From a checkpoint of a small transformer trained on Wikipedia.
Architecture: shifted keys, gated attention.
Each number is 500 + 25 x the weight over its row's rms, rounded and kept within 0 to 999. Layers, rows and columns count from 0. Numbers have three digits each. The size before them is the row's rms in percent of the matrix's.

# layer 4 attention query, 64x64, rms 0.154, rows 0-63, columns 0-63
077:503486511503476531477510504484456450503535482480500463508526493491502509519473444512494474512495487526513486478463545487522495424537522497466493488538483528524525463469485500516481480470497514
099:467538508489516506535501528516556508514499485474534495507478523500481525465480494490519452476534539469513420522491503499528520514508489495523493534547530529501508490513515506491477461491482470
100:540478489522502494495515506512441497431493499518479483501520525495464464560487504483486502543455465548490520462487510522505514483530502534480517509491480497500500502508459514506490546507523532
087:474520541493491541460508484520526485514490478472480520518481518464488499520469466490515455490546512506476501521500499488549483509485503473499496552547507536477462492452515462485522471480511474
087:526506522508474521506512500529509452490500487490475470520516503477487466536504453507507473495531502498483496536449498473561504469516510488493505544532512502456449456462523477460506476491506498
097:468535536477494535492485501510543503530485491488492514510500486494518491470517459473485488475564523495510457524501464476542463510502486457547484517539540507493483507482524488463495474483464486
108:472515470521504493524479500463458547504527501514540527503478509511503530485478521494462494500460506493551512476543499509460509503472492532482518453461490493528559500526496546513488521518512486
093:514485472507503472486525489474446506479522519537506488487526518499496480540474538516465488510460440501503528509509531485457532484502534532477513500450490496541507518514464510529498532533527516
125:498464465508508483528473501468478533500537467530549548483509503549517539502483499482486509486476493499535492475521505498456509491473514507457514505487521486553566506509507539520487516497516484
116:497515463524520474489464481479447539480498499534506515475518497496494501520491529488466532516447493512486506483541511534449542520498535548500511473452486496521512509530465517522486522494512530
127:511485550492465520489540503508518462513470507458470467501478530445465435498536481499519504510545508492474489527486502503523491537515481502516518517537491506456455494485496471482502481514488510
103:488511548452508526487526497516541500490499498483470508496525504501534500523503477522518480501525517501505492543468468476542479503490473439513507532564496495494441487483524478484519458480509478
124:512484505505453489506548465514524473514483510443499486505482493472494455512539448475545496517545519502485494494498522471511462493492465493519506512560512485470465466511496467476520478497500485
102:497521493524490461509464509468467503493513501522544561480525464532512538515479500473471525498470545499549486471513495548481493487486516518475453508456535499506520520507473533507496491481500486
149:501498451525540469514464495477473537495550509505525520485516490548512530500472539480518509487478465502543542452543499509467499479484493519474509500461521483520531510508493514503500550500485483
146:488501507465459551461524514490514473515488497485480488528456522459464475511513511511536466508545477515470489501474492463569508515502495513514503481518489502472474485506513471493508483564517518
091:500480536435466462504520500495542468511442512448481500475494464477512492470497479511482488515499487517482497532475507506481474512525518512520509483468479509489483463473512436464518498532513504
094:482452465490522568527489497453481526482537472522509464508499501559516512447538495530466482506517510514507501532474522489523497482488522481473497470529500499530512498495531529527500475507513497
077:461496508489467492474482509466496509526530465505540484457505491474440544517518491464512535509530502514471440476498513503535502523453470499479539507505474496498512461485510511483527465489519503
079:483493484464546575485494487512487507491514498471506504505543502519530503497490509486490500476500492535493463510506496476496475500455484437501526547510528501488489515483580480487520516476510468
071:479489507477468521496530504448514498518460540454482506518469499523520453480511499511476516533508506461524486498521540496466503477495507507520517463536469480508552486546504534483474520541499501
074:465486487509504527481433489567495489483510489522480503474497496504501527451524517520523511505471473541500512506512471484530510504456480492502493496480525495449515504460483460525537530515513545
075:483507511463498491516505500489504493512518535448518510472466500524503472464492469484523481510551488513522543499527497480506551466550483528516519435516494486512510501509496516482523541498474557
095:502477467487512545470528531522491476529513486470517497523510555512458526522490508504507495509495438528460536496516512449470517503486493523490524497523492487541494476512506536532454510516482536
081:504529505516459470501514554488466493524485488509523478521484500455467524531491476444521525491477485531483460489489516542443510522463496489532498499522509507504520487523442523512513484516472512
092:487514499494471484529499531502517472521481515520531512512447481518481538508520484521529497476511503532506474488460541526485528514512514552492496476522499500500541464481469571500540475490466527
092:511487519502512457477484488489506493498505551461489549474508454493519513470524520498469514515506521469551531501529473498529453490492467502494490472487460490466516526492526470447517498530514463
070:459519475517501519458482477528525480520518510495537522508476515501481490513546468517489486542552537531491462459537524512499508476497513498497499470536492477511536510508480555524483514523478540
074:481495489462450504468532510511494514506491487494491478478436503505473528492446470518462513500515493515491515503546531498468530534489482523509499442530470513478480470541509508530504504546494509
095:507473491497531547500525480486494500500519476516476513470530494511477491443484540555446519531514519514501515545518487492514507501509495442516474453502460521518507474473537530505467496496512501
081:487478516501496461501527499464485482539484505499526487504458501488442508509494484497466519481485487489495517486512562515505502503501507534521500443530483514502524458544485570497483461526470518
083:520507513483432509502497511495509510517444498531481490488465495532497474470507489503514448479488530469504495478489548510476554520524532529492511472513505521474488502542466521522494452520479527
107:487506488537556474407464509482508507526542489512511539478493499500471491516489532518502494494486496467492507525539473463494526468466476484471484463480464499500509512496505522516491485483463501
101:546520518491461504541514507518479527516498479531505484479536531461519482516531544524471511518495481537473516529465493525484483490470498492492445505474475531444481533496465503525515497522483518
101:486531515455498507555479507507499530494522501549513502504505525459505511500531510544503509554501502532508518537475504502476504455525514550511431471516506514513487517487468510541492482471498512
099:520506486513501511561484483490484535489544506510500462487497531504481520478514506541474493537467475528501530531477546503487470498506541553523479504524487527554468515507521486529522460509505497
114:474537509501514514508451468497487549520552489523528509468491517527458499512489532541470518534473500511533522525509456533496491474501507517507452458476527521539531518480514521510509512493483504
077:505481517505479530540502530488485516504518498540508416533525508473508492491509495536485473546482478513478504488469530515492517540515511525488527487551522549512481480500488489543497480527520529
093:532484527507474492500521515505491459503457480464468494542514474458522493519479452477518507474513463503478463463499531499514506463483509492474517498498503482460485489532465459476505551526533525
093:512496501484455483513501480494529467503436531441486519517519483504535504526503503478514473463532504470474451460495472473476508524481519502492542511526475482511501499516533493490456482509550503
087:447464524496464518495488519508464464507524458534486476521513523468471460546473466429514497507512472532482484478492523462538494514509486472502494488482511518502507486491482515491519503508463528
106:565461521483461504528523530514524473516461476476474500533523485478531506550511492476512495454516449490460485456472510478491513509489472491486527527508496496495489509513490503519455482533507482
110:507458478522504461497535484512527450496466523479463461530471489489523484538506478471520458499509490496476505499514543489506507489517506486493528535512530488493461446495475486448534475519530500
124:517510483524532478499478501486455535476544493505514513445501485546474522495503531508468487498441505519525543492547503530488502471531526536480484493460506489548527498502508522517501521479471503
110:568478456524497450527544529489490490489474522549511451549522515490500498513497528497509479516509462525474494474482532513469539499506515533489523511521481504497477479532510519516486494534517491
094:515522512530519484534460511453491566502507491495543512452511499516488531495526533513491502525486570483528516513506481540483508508492550507518445479487522495503488528473500506509494503465496518
113:554497495497480503516527545507509499505460460452467475527515463496519501517505477524505483474518508501503463468444503513508550533514492516509524528532512489458478529528464495515474512518465522
099:513508459527492501520482491471468540538509485527531467482544501533476526489497466532515476535480506477520492517514506481499506510488536541459478441480517475507491539546472537510473505504495520
103:506509528496437493506542506497486473489489506481508513500484499501477473546505434479543520501537517496483488499501488501471493479467503465492461503564543463473483488494492502470452488505466489
093:489490538509527510525521491504477537477500524524551483498479484470502480509472483496509499526558519541480454473475478482510500450522451498525491507533487504546493517526486530469458490477481480
095:496508559477511472479476524500522507531513499460501521517453487556483495495565471522477517497481505505432511504467499492476535470480546489504500492525458479515498509489525487524496494485502524
126:499515488530480460478465503489495490537516523502463503506505496476467505494514545522530496527464477464499544502495508512487488536541527514541533495478429476468489506475519472525546500523521495
106:475535495507506484578497487465499513493534547520524484521476488502491479521459488522460440507493509507527508515482529505516547471551475495498522527520510497525494538531514497492522508473476504
086:448512534473481486512503524542525501523477494446513526488497482504500495475491476468487495506501526475558504514543454486508480549531513442519531475466493493497522521498520470493530487474495510
094:485545559523494456540511453487470532489481502508487494493523490478455502522477496466509467518481531447498511466491535518463522491554519499503540496490496494480491503491499501481505483497552517
098:518459535500539496519506535482501507484493496478482491541541465484516516476487507463502507523452487511522517496501524494477466532565533479532546503516471488506541495487512492509490480480534447
086:532522517539550525503486512502494500471497458553499474508526520475497514478514523521505551524461534552523511517513554507526487499529492505496469528503532510496484547514481515523544499492481511
089:466535516458485506473506468495491541470514490481494493542538509524504501516501466523532465523515549506483526529542466491495502505514559459473491525519544504485466492470513502486518526497529484
117:498557520518488521510514487459499485578506481498505488521477490479478494469514504439518491489514516487539490494446493538481504534486516519489509501520531530455479481461463488499520502474504523
107:487507531466523527535510494498477484489526473523495494475511471492505497528508493494447462498508518530499486496478527477476485497529509507507479428486484505490491513546462504497441506430475530
103:548468519492509472530519475540489513472474477499509471519510497549562490466491504484476543480483506434525515506533529466472508482528472505500529521506474499483506497475478500465530511516500491
087:536500530534503462550532491458490530478522488551505492493542518493509484500515494537503500509447486525489474503499536549489508470472517491463500525466531506489472523548505525517494521515479522
104:475492488499431478508516474519494478539520496503485533497462501455475493508476504472513499471523529448518500469496490526495519487474482557477476541518468507465465474475486509506511526521469473
124:476518511487485533470486495481509520568528462482478528504522508481519515490540517474559494511498522507506518511484448485509506531467501487499496496504521486483525539466453492512523516430508515
# layer 4 attention key, 64x64, rms 0.151, rows 0-63, columns 0-63
104:503511487483516510499460490520442553472533487508541505484520506529516547496475516501501478547458484488519519487535497540538519491491473500482496475484509468545529539521513505506516545506484529
083:513481515476453518437488484533489510507514491543532482493493495447512458555503501476512530511491479510454488501478475503469521483517517533499503500494503530495504438460486464489470491531499512
096:537509496515564512496471480496473557486521497518496495493505470518518534486491508512506524509467534498498526490524497514519489494515491493490500509465479494528514570535476465507533538460472559
069:549511479446477497501464538508483480499462511499525533549491525485482503472503490454519471480506508474504485492504543495491524471527498540482487492491472474492522443504448516461508473510511520
087:506483490471525499495499505504453531508501494530549500529492487484492553467475517533473482494513492466493470475496535547480522493504505525520453497539509522484537504536541547462493484539497518
083:473519506465481500503532504506496451511499502461513457528498498440508496498472461507492495473543495487458468507456520464451487507505495519494483495546510512485497450484491519472457479529504474
099:512503534496515481529487512514521520473502490505455530500570488552520493515527476487510494506483539514531523501535482525560519497490525461489541541474515520477498537463506471503512519482518499
078:540491484480483511525449529499514497487514497507481515452516438552493469464529536523513493509479528526513554512506500560538529509497522487513486510501507485498498527482496488534543483479513505
132:549523508492548505538478503507530517482504496500480526467538487526540485468525526507516503507470543526538527515538493520532473508497506462517515520478531501489501520463490459525512532460516463
069:467511474508465501503447519499544465486526495528462522483512461518489512497510504484515525487469505478490575524512464516521483503527512497528486513453487499514478498473482477520534508439482515
133:479464490476482518489539510483475500540498492516530465497465525465474510507488491491485471533530463497450473476460526483483524485496505527473494510518493491532516481530506541497473472573504531
071:481478496514465486494543461515523462484486510513552502484470539500501455546468494485480461544504499473473461488482503467504506470528463513473520503531513489489498479545488474497479514536529511
100:516500478503505510514516496535475524520504515508562461478484511505482480502474494520498460486505483485516465451467502508504556466500511527421473518562489478528504480529506518502488509523495511
111:525532494516533478499487503543528502480526478509488511452518445517511502496514504504506510461472525492553522482502468534517504474499526489508526530445502536490488515461479472512548512446497493
109:483517540458513509474502548507530497481487490486450516519539445494508511482525510505488551483505526536474542548518467479520500521523520473546486491463498512474494506473483471529496501482511513
178:485477521500481501469564523498508491501468479490504467541477493460463494535522478498494508517551499519437478492457523464498525507523497496510500513530476510475452499520497501492481474540473535
099:532508462515522505502483501519476524494538517529545466477452483500499470486462524539488475514474477491549481474511489549495525457508494508481491458509501524536532493518529498486543507531515476
115:507550463525531480507443465486491522527537482541551550461501505526522539501465503507497501470492526497532474517511456500507477522480506524487491518485519519509535525505483508475509527474488484
108:471501557511510466468492503497529541512479468447500542475458473515495476500514494480535513486487495475529462441496505519500490478467480519534508520482513525508462535471523519525505522486495478
106:469513547460491486486491493522521515506470462481475537514518515485538481537500455491516531495499527457503510527499468444483437515506498475490513524504497471488486473471487462481472486470521478
088:497512485500513497517454481481465518531547518526559524493489507525512525522456519502470475481463505517536476486503467484509492423486484506464499500514448498519520489509506536518506509497482464
096:507519498488526526468518485483496520524505494522485446496560563474462502529514497530511518500489516453552526511500507511503478555535527463540493508496503500540517509512478481481496475521521500
085:495513488495509493451432527499467544465529500510519479538500459521482564530505455489476501473490501499526455470515467500490505509509492503479477501544505483517460502490505492525471515501486468
085:521510477495499541552463469519467537481490532514556522477494538519508480459473541485495469518477494479529486505506503530530513525505498515498462482540481462523502482481447529512501484499511510
084:487468525523550527485512500502477474491485445464487531491474472545508465447511490524527503530504495494488516458462519501519534495474488518489543484483499521489493511485532569523495506516491506
092:524504494504542526488455491501470530511521489524532488523519507517516476492515525510536538474476472496542469435491520526494533507490502540493488477553507549538500512502498521498502542501482461
079:483475529482507458511519557468552509484485519467458474521492480464486475528517505504486507462482530511490484515514491524484483485541508465549512535504505546509495506503511447522499486544502488
080:531489499477480497537481509516483509512501521489495507538522536533500509526500466478505543496456512479502476494461488475473486519514476490526518567556492502524461474466462550507483500485467481
089:513504477502496486540483476455461531522524508519582486496524532528510520497484511513487473496437488504543494499464500538493510464461503478463521504500476478519515523514515546482502490498490501
097:477528525518480451515434482469471516509502530479530488487438500488533551520460477496506460493512504514502493518512487558528479495471465510515525506488502489515503498517500453505513535515512500
100:499513468520521464541501510473494540502508514519526505482493514538516529464486522525493457475485478537531479453474487554526524481452508516474498509503499500508533501542529549517500517492466523
088:508490463549498484457466475507477516511571458532567502468513515512519537518499492514501492502489473514494465464499490500504519480449507505473496488484479505537539496531523527479494523495501497
114:497527527523511525525507493525527520513487489553491483464485455478509527497509530515546504479525482499487472492484510530450521535508482503542541469466510503505500538560505489523462492483504461
090:521469497494477526524490533547497530462466498539491455491493531516486520489474496478552488498498513521493482485524495531519564494484520493532510511492487442528540533544514483505478528492496512
081:454480480494474475522476477506491462496502496446500528499501506517530473496461499512467446525480541524532536476510461461503469488484492505485454538465499519479509476478489510503525545503517519
090:498524480539480507527501483513449536472497461516515499464550548489484494516486515515495497546476512482475503482510481492484514516518482467500467466474532485462544482515526543475500513509463543
091:519475488483460513542488501526421535442487491490494535496507519516527485510482496469522486500482496510503509483520503518500567491503479494475504522480477469528547493518484503515525545491488542
062:508510482498490493510461504469472492537496531526507529479496489476491500514499494520522535487503517508534489441522448495536491518476468473474461473475478491487534495473525544472504526533460555
092:515509509479518493440486448505540487535544474501476458493501477472472535509532519506514519496510543464501490544497466509507476528513512519545519524523495500465440490492509490509506485480472489
106:489501483497544498472527520496532458498514509506500464501467492499442487499501479497465527500505494500511532519468532487512455484495512533547507516551533510492439470494454486473498467492482466
101:472543499517510472481528512487517530484493533536499536489491470479557492458521515514544508522483531452514457527504462536498497540504492501498496501504491502451469538522495475481507503474541492
080:444497516494514488487550504496534488528494502510494451527496475510493501513459487536532551466533501497522468509479510480509499521522484498531490524526477518472442500538509486462491473474482456
083:532522486495567488495540484476519484523504514545493459509484513497493520487480497499496503514513486474531479523453493477502457517481519484544490521567494508488474496540491509532498462491478448
091:525455477501495520542476523530451503499486505507488526490474500524513493528461541487522494512484498529488516475512477508523535497482468482497483515439506460535532479486496515534538554494514540
109:519509460503508522477530486532513501500492505508479446526508512478474494481491492475505515516480428501460468479476493462485487515487468504485521541555501500526492513557511534509463483507506453
092:573492445461495508508512490520491492476515478549519462499497541485495510497535528469482527511492447517482559488523522510504507463507522500459489478526495520498530500518476509530485519495521499
093:513476555500503522516534539505499489515478469500502485525483524491505461520554498467488521484537509535478478490439503487490536494537467482529519496562498489480477502499462491528471468502484507
097:508530444540507533506456512492471519534511433513524452495534509539544513494494516527478449513460492476519494487519488481519523503478501522481502495483510487520506501505494561523508525497496492
129:525492496523440529490530533517477492462496470504499499505507521494485504507533470513531467542519514473473486519478512475494492528506477478516455473541528465471466464502505501483514440493453499
097:480470495507535508525490445512471533485532500547537508500470486505543481475497523459528521518533506493543492482503516476540509474471467464470488479534549524497510503520529499501481481477477480
128:506479541490512467476490505516509496519485479498536536523480510537487484475529509508498502516512513517433530507460504509502527484461529469497496470537464478540514506515474518511467431515495539
110:487486516512473482512465525470512515526518491501479526543514516471480502530489511518517507533480473499491516483500499504478509515541512541542515496481436461494499515462537457533531482536559513
112:460498481512503490538456493456486508524537552512536474491499498505516511530484484509507444506485490510553497503473504520508523458530506533497530540505506520536487515531539513457510493478465475
103:472512528523491487518488520516520496514447505481511511496465469508515462492487454490496493510467535518518518512535469507467536533547524467529528475473465473529487494483504467504516466438495508
109:503519514519457483544507486485473528477468488487520509533498469493465499493474529511511455506515529472471499458468544498466529501555462479488516505487529478508499507495507485461513500509564531
114:511478522474504508506520499467507529491490488493467468526521457521489483472512540495509543534464492506565543504490516501482460534551572486519517482512490507513514472497526491485486494490481471
107:531500524559537491489494489525506482496529446522498491481553516487499522507558493501493559500470495525532541507506516528504457487529511506516486555523522525482486544500494519522496506510511501
109:496513511482504503498481481509492546467492446504504476529558523519498492544501508483521508536496552498469561549509502506483496526508557477512476509486512512479479472498538484473517537497471496
128:501539526546488529547487521460479481594482457508497487519493512469470485488477490467522468524505518512491507478461481509481516517486480519497488492524474518494477478475473505507532506490501533
109:497501517454536556509510500476484506494522448510499508470530481515497511522527515493485493505515500540518464541471522486501513489555519525513512429474480532466506492520482477470491520462484521
114:530463517501511471540526513521500515499475498492488505514514494524546501444501522487466551482483496430524531516518500495470495464529501516516507546517521464467503480492484487440518490495478497
077:509502506583467486508499532464498511498526465542511496461511488500505539477531553511491476486488517472495484484509524537527504503512529516496496508475547488486431487514509513480504508526486531
087:501513510488494463497531507498504494538545509494475526491468476457483494518458523492493486480484498457505515491487467506517479485437466572467477513495483523442476496468482513509517495519464499
093:469541526527468537477481515446512492552508463506497552514546544499526504538534525485520493531514535494498497487500495493508508522503508500510525487508493518513531496446466470506510501467539510
# layer 4 attention value, 64x64, rms 0.161, rows 0-42, columns 0-63
099:519460522474507490506474551490488504505499456491473509511524483528497524470512496509505556491466509507503511483514530518510478528502551515496541564497527517516532513450494524548497524499534471
090:504485475546549524460507463505457504484483495523509485506507507507527497528504530555495520458503510532482501472510515538496484445526509455484495479486458522523506513539550526502477478494489503
092:490491472454501491538501538482451519486494479465521518548511452542502529499502477472467490477489519519524503505515536508506543492540535516478468471505445518489511496510519518495447494506503497
097:501524512513530522529523476549514480459487506477536511499515509492510490521507479491545472501535552467509513529505505456502518534479489496497516490505466486503430466531498511483525490475448534
107:497505515559502523464532524445479493527506508514454517503490516504519439472496481526484482476506496490475495556515479508469503522481465485516486517506499439470504519483521469482481521502473464
108:480536495459495497509494458504490539461525584519497506507519489515503508503459537475462517454478524489523494497468513528537501512510502485523473508518535508490532516522480523484445481509510511
079:527453506541475494501513532471497470505519477527486463482507513502491477490510484485509511536479453461517436441482546525477496460471500502492477523520551486485501507489485516528493490474484490
119:531550532517493481494493530505505470510467480459521503517487461516496534459481510540498507528497496468473501482472481551506547493548472530475480480487524505498496501490482501469510490493438536
098:455489504489471496528508543468505529529552508490473509483529505480488477531512507534456545529489490513518496510512533462472492501532553536498505463516451552511503498485506500507492487524524482
101:505554490470523534535504504548498496441524535480488510472486513494498534502476461461490443507519515487480486519525498480536510501478497455490471513514505528503479501492510453499488539475467521
098:526535541465475521487509517512553503500539546459474518528531495526478491497524489514486497478479492547500505515491507488517486518485544488480532496500496536502551514470502506529518501527566471
097:500515557568501490514480564443512499518519520503509512480513532485491538479448487507515510517498491487485478481476515513515497499493478536470549540521548484503527516508497497496516522499478523
092:531488526483482475496475515487477509536506502506506483501475498516477542502500528497504533478455482494485501433462525545503504499533485556506503517491561482519525518500490561509467504519502536
103:487482492492495520506512506525516504518481490469455474488494477502526460474514462482569514490509498468533502499485475503475468528450494500505487522497529545457500474443472437501499487497519502
101:512472508499533494517487515495509519469452472521499460481514512505501507484473558515558471458525497531512479478488518520487567516489531496511515493510552479521527493514490522500545482518474529
092:465482490543457480495515511484515459500482513508516460466503500484548513536499478492478533523543483503488496497496495453496512465467492480496478555513499537483477499548498474475471484484446489
103:498504486483531470547487453539508549485520477518509521461480459490496514535493527473551475493511507487510514505476506514508482449492475498544487498473480520462493475505484537484536497513491553
111:530483480470507514523504497511458482491485463511511502550518454503483461531561519507511471501499528503524529496503514529480453510528528524509467444511500541469486510490498491510516458522539512
093:483503472531513481474516491542490491502528530511480486463506500485500489492448475485490535518531516474523493484510471514504491417440472487467482562510516511496495501479513524489465524484485484
086:526493496513487529490507461532537504462509494543464481455498465498503518493530484520495516456485471516481465476506478496483448479480480472499490498517508567458557525486488494508505518470507516
107:561477481472533475474508476523470501458466504417503518473495494505499521513500500479503544501500509470480521504510512523496523511548446536513481478518495464486476495517491504461486507511476496
099:515505504486554498514493495478504550497442484531556503524553510518525508524510524545499512477484518505526496505469518515487513468556498486470505499518447502535503510537531509494535481485499504
106:489526477528474532510486470523496507491520515507549533500499521509466511506462497471502466523500509461476497482494479521544547516503479491495523479528552418489469496471499528461496520501504510
101:491485461520510490450536532436474498502465473496495456549490470480481495498489468536504508496503490488480485491520528457490487458469534465513539505509463543510509505503497507529476497516476519
090:529544531530523521521492553476495505515497450497574514498514502477506503502509496508528492502478492480533483492468495508547532482503489565440527536526514501480494519488480483513523502490502499
103:477537533546504497513484544502516543538555466492503482500530507466460488532491498530516476543493518511489516544497450507488519522474518469480473501477462483477480498504482502489514497499541471
096:532514522470504489501504511529456512533521510516513497508491510458481489497544482523477460521522536548523507541486485522503459493506451493471473474490490510490468473473450502464484484532540479
104:540475496513497507489486505461509487522486429500491495460481483501504488471504484561504533494506462527473498468509483513458469451504513488485535527497529522524527538542519518509508522477538510
107:475496487509483478498511463492479500512496491513473472531497487525484525516487536533470506491482482512483492534462524529472536510516511499518457484477454488538511527549531558462474505521502558
100:512498536543490517460507510498460497491497509451483503491500524502458500510461480498459526499516510515490516527528525458487508469529494481495448490490418546513517527530523519478492524507492503
091:561472497496553473484486466512503490460528487490490488490538455486496516491505507505484513505527457516483510474515543510477479492511533530493467493506506564515542462508489540478482478507536510
099:503483498518490504472488506500537521488472541547509511495504517498531507478538528470548536505497480516504507476475508477468502503552451508534522513492523531544488474529489476491549529494451472
102:482491473465493475507478487563494506542466506508487467496450494498491491548509458486465474497520529511539507467494517464526521485523531520476483485483516522485511475469493496514538489532528550
101:487516489512557488482494507489489545465530481505499521492542493452483486476498536505511485488493504493488533520512471485510516504520545447535543485481470483523499524505492523510526506451569506
115:518500462548487562473497497532465522513510473515499454489494554499457479507471505507453451512480477501475497475527489511501519468554482500485491496515469504520516497500536523507519466503477511
103:556491484521553541511522512548508509461501450534507476504500524534488478494492507471505526492475488515470502508498517521448524484493514486498529544503506487531504526562475539522512497501512479
092:475501521584490459533521497455496501470529508524508498502491483514500487500562473548498508488484538473479503527500496495517477481512527534505487514504526486497458492483536517510513463511456523
097:490533530516488494514497516434498507504504472511487504492513493505530471518504507493516481485479484523508498446505482452542487476511456515490476470498505544502522482498557446515435502521478527
093:514513533466521508519509503476504459469455538479535512517486476502498542530485438504495493494500521547501524505502497495486526522502498541487492471504497462474480470499488428453503527481483484
102:454474522537506483506517465484488507466514487504517510500521526489549478503501496499464461479482471492521545453519561473527456496502530463481476479490506565498484514488498483509494476496510479
101:513502488520470495537498475448533498504476544520455499486532489473554498501529513534465472532502475542490513511498501476524451514477528492554480544499535498472497529487526504499502517504511497
091:482513522482482462499509483533508496523457482435526497512502477531502536504515472481479516440493527436514482543539479521461503512523463526497509511517488482511533501494477485515512461487492481
111:499415474459506521490467464510471510476524502486502499486513549505491490491442515504458525540493453520502493483517478506482473466468513494500482508495507505507522504476518539525467522536512505
# layer 4 attention output (transposed), 64x64, rms 0.151, rows 0-42, columns 0-63
086:496502465472524538505483487485443517488481512492520492537511496525521538484500539545470458497530487496518521558519477472510480493502512495495509456487479504500489494494569450506501540501527506
089:506479507487523518510504482511496487453541484495544490452557503528504496497536441501474503517506525510462481496487512478528535535488496462495537532537529503532526494492552493507491461503501511
096:474529502495478517498480486460526521519488474555495479541512510484556488468492502518474521491499546437479457501484494490502517486489526514495481490558483527468486536473507543489509512472513500
093:529510523517486444501501499503512479486495511505431504469512476489523471533521478509522483507464528463495477488466515541468515532499512518549462517509507483507497489507435524509517469457488515
116:456521493505469491482510507487501483488492525520552495486508469513460531529511523522525537529513524546496520463553525484503479505525484483491541476509524517528527473530447488530502505505469539
097:507532486516490511536468481496444562483511495531531517445548476520501519472492492471495530497497518496536509464531475505466525473463486533487471507485508469514522511510456518501476511482488516
077:476480476496535548460519461507512485530479517460521519500496513527505511482507529489490505500511465536515521532510486456508471488481490450488565492485477498501520477485524452528496537517535468
114:519490531517481486524520515514548497482461532525481486510497559477557496476512523529479484515536502494541462494474513487464491466531481504558472509493503506497490493491510522501541492470458478
094:486497472499468492505466504507504496493513444482512475523514492508476471497508504456498501525527488506477513535532477483496533465521565519468566479461473527477520527491526486527517537502522530
103:516510513506488451511473523497532480512503497466465515465496538485457496525507491471583551484503510508498501468529486498484484553502513510530504483499501475506523496521445523494530504457508512
089:498524499484490504533505527480474516489472469517523479513505505513469516499509505516517466513461451527488515548555511468480509506541519511497532416477477509491503504502541471526482532491509532
104:483528475516531520506499513517521522521482509499493480529483501516540531554462534520512477514502461538553523500479491474483463474508491423472469543497500479477485491500490481521512515478476489
102:460502469495551549495474488500490506519512501514552524532498509500537533490482530512471513505518489501542507504493460471549476442483500475500475507492482512501504471465555472501494539492501477
105:485495512493476461451509499527470506488487495481478503480491478485451449471521533505503467485500492471483522496537478498501488523522505556518523477447486531484514519504475429497507528532506524
100:516508507533499507515547505514516497511522495490504530503520502524528501492461473498491452475522529456552472463511489507463521507475433459495455484531469499528480507528487490515463477490467486
091:501498506475519528488526519521539459515464492480468464497499534504477505536542424445513485508482470526493519543498517478497473521499504521489545491520496496506522453515519484513504518537517502
100:517469547528504484480486506519518497481526480513441515478510510444471481469483464470524510488510516472489489486470485513512493487502484527506435542478524550512500509486476503454491476474466495
108:506503523538469516503478488504494441510520444501537496519523490470494480457511502516477499484547554431488466509487508511466515531485505549502504510505498553474484480496516510492488476493507490
090:491510517513505517482499527480531497486466498425467492470510507483476482519538499501540518497478509499495508521525516474501471535517553463544563498482476509536526485492506512494557502479492497
090:504461523441492514503481482509506509494526485447475515486538498487492496480506508490510488489492443542495524515513499464525502525509501481520537481455475522523540513500534437512498520526548527
099:547503518550512510485457478509508478502495500505488497501497492481538502476540481520475513513478549464505445497487513539480512522494491530567464518516520488480500477486466527476507476505454467
098:530482494506536496567551489494473498489524494525486492496532519534552509497500461522469460522499517453476465497484500507470522478486466479500485552517502510490481520505554507491477478481484480
105:507554519508505475498480502504527491524512522487484537483464510464545499536479467466500523507505514492543457471516466498515487501463465478492468548492510481456470498470464501479551488495493482
093:504471515473492509499523511509535476506513509487477455541474523517495479503497502528510456503497480515457498526473504480533476530523547469506548469519456532520490527476540473530512472535536517
096:512523492513541518515547483530517506484481514511497476516496506495569483531484538528512463502494463485536494507464507505467466491499473462485459545508512492444450513494502474492509512470486480
108:460467534525480496469497517537517517494482497499505494500463460495489518532490491536535543503509485530519524509580520468463486533514536545486472485475523502495474507525483481478518507476497520
097:542528540540503476480507503511539474503486530492456480519497503488492517496499517505550540483503525491503509515516504527476501507536522562521506521509492511451498484500453508482492489486446440
102:494473493473520549513512476526497518502511470479507511524525515540540523501489499523494496507535446551506511529504489453509478506488485449487553510507498503524495491512548457526474528535535507
104:484495502468514519504480477480525484517517477478542522507526503507513536507508432465483537515513512481475473503491503472523546452485494474494485497537513506540551474500536542476499461482469498
101:481515517456480514535474525486556487490535494485441490504495505479501492550498460521495544494494507539472461496537501484518513510514545460464502503516512489532513488468519556501485480502505505
096:501486507467505550468485507536483494494519504454507515496509516475503499466496502495452513496498491519521496528498495446502486493471510508497533488472473517537522473462561523463464489539560475
087:525510476521561512556537494476479499495525497539470534490521478524517486481505524519480472493478519509499522465442490556518513485522497506515458522480505457509502531495537507512480488517470482
108:469491489541555538501534479490504475502523442510459506496528519496511537487489516489530451494512518532511475521468501478491498491490464477487484459520496534531482509537488470503483505486511440
104:511454500468454481491483522494486458473481512482479497531490477548493527494492465538505514520475455490513521480532527522483457503483505531432498502510519450479505481489516488484486512537472516
121:501475508489488500541503511478479557486471516493495569502526493511552502492479529471534528479513526497535472467507487474500527495474488457472492468448496476475520522524480490479475529499526512
102:473482523480495473436464478454504512494514536484501505476509468490496522507487484502494455534537490496478520488518467504516502514474453501516494448492482522482529473464487459520491531526496557
096:517488469431506520448477505516512497534467498462462490499520493468508506508454527478509523488512478509518481476486488504477520528467490495498536501486482503498546495508443497500485530464554465
102:539498475464520503456501512543473517508513515505535481498491535495468510493506518487471525514508516511472485546501543546464511516475528490515492509511496453515480520502433535494524511513549468
100:496511492553510510510507473503457521554564467517490511481536507533510467499545529490466500493495484471487496520463497543533513474507491489543479550491499498502506521490495536535520468502511491
093:511520521501480472476427552509535489523489483450472532487496546472470537512522488484506541519507502493477485550497499525486534496489483501484513485468511438515505513518499499487529501481477506
099:504527524484535506493503491514445508465518486504544495509431488501475531486493468473493531489485564481519480496492505526487495475486458505460477487542503469528480502527501499474492484509450472
095:464502508546535508493500527494509467508548526536496536502497529479492456506475483481534475536544483562501518507434520497511497449488538505525491492513511512485471491506470500483508498479498478
096:464568521552498487551504502497471535498459494543520510481504462508519526469555500517546474497474544483496508485481499513483537499519472478500478498484523493507497513500477500488502486456477506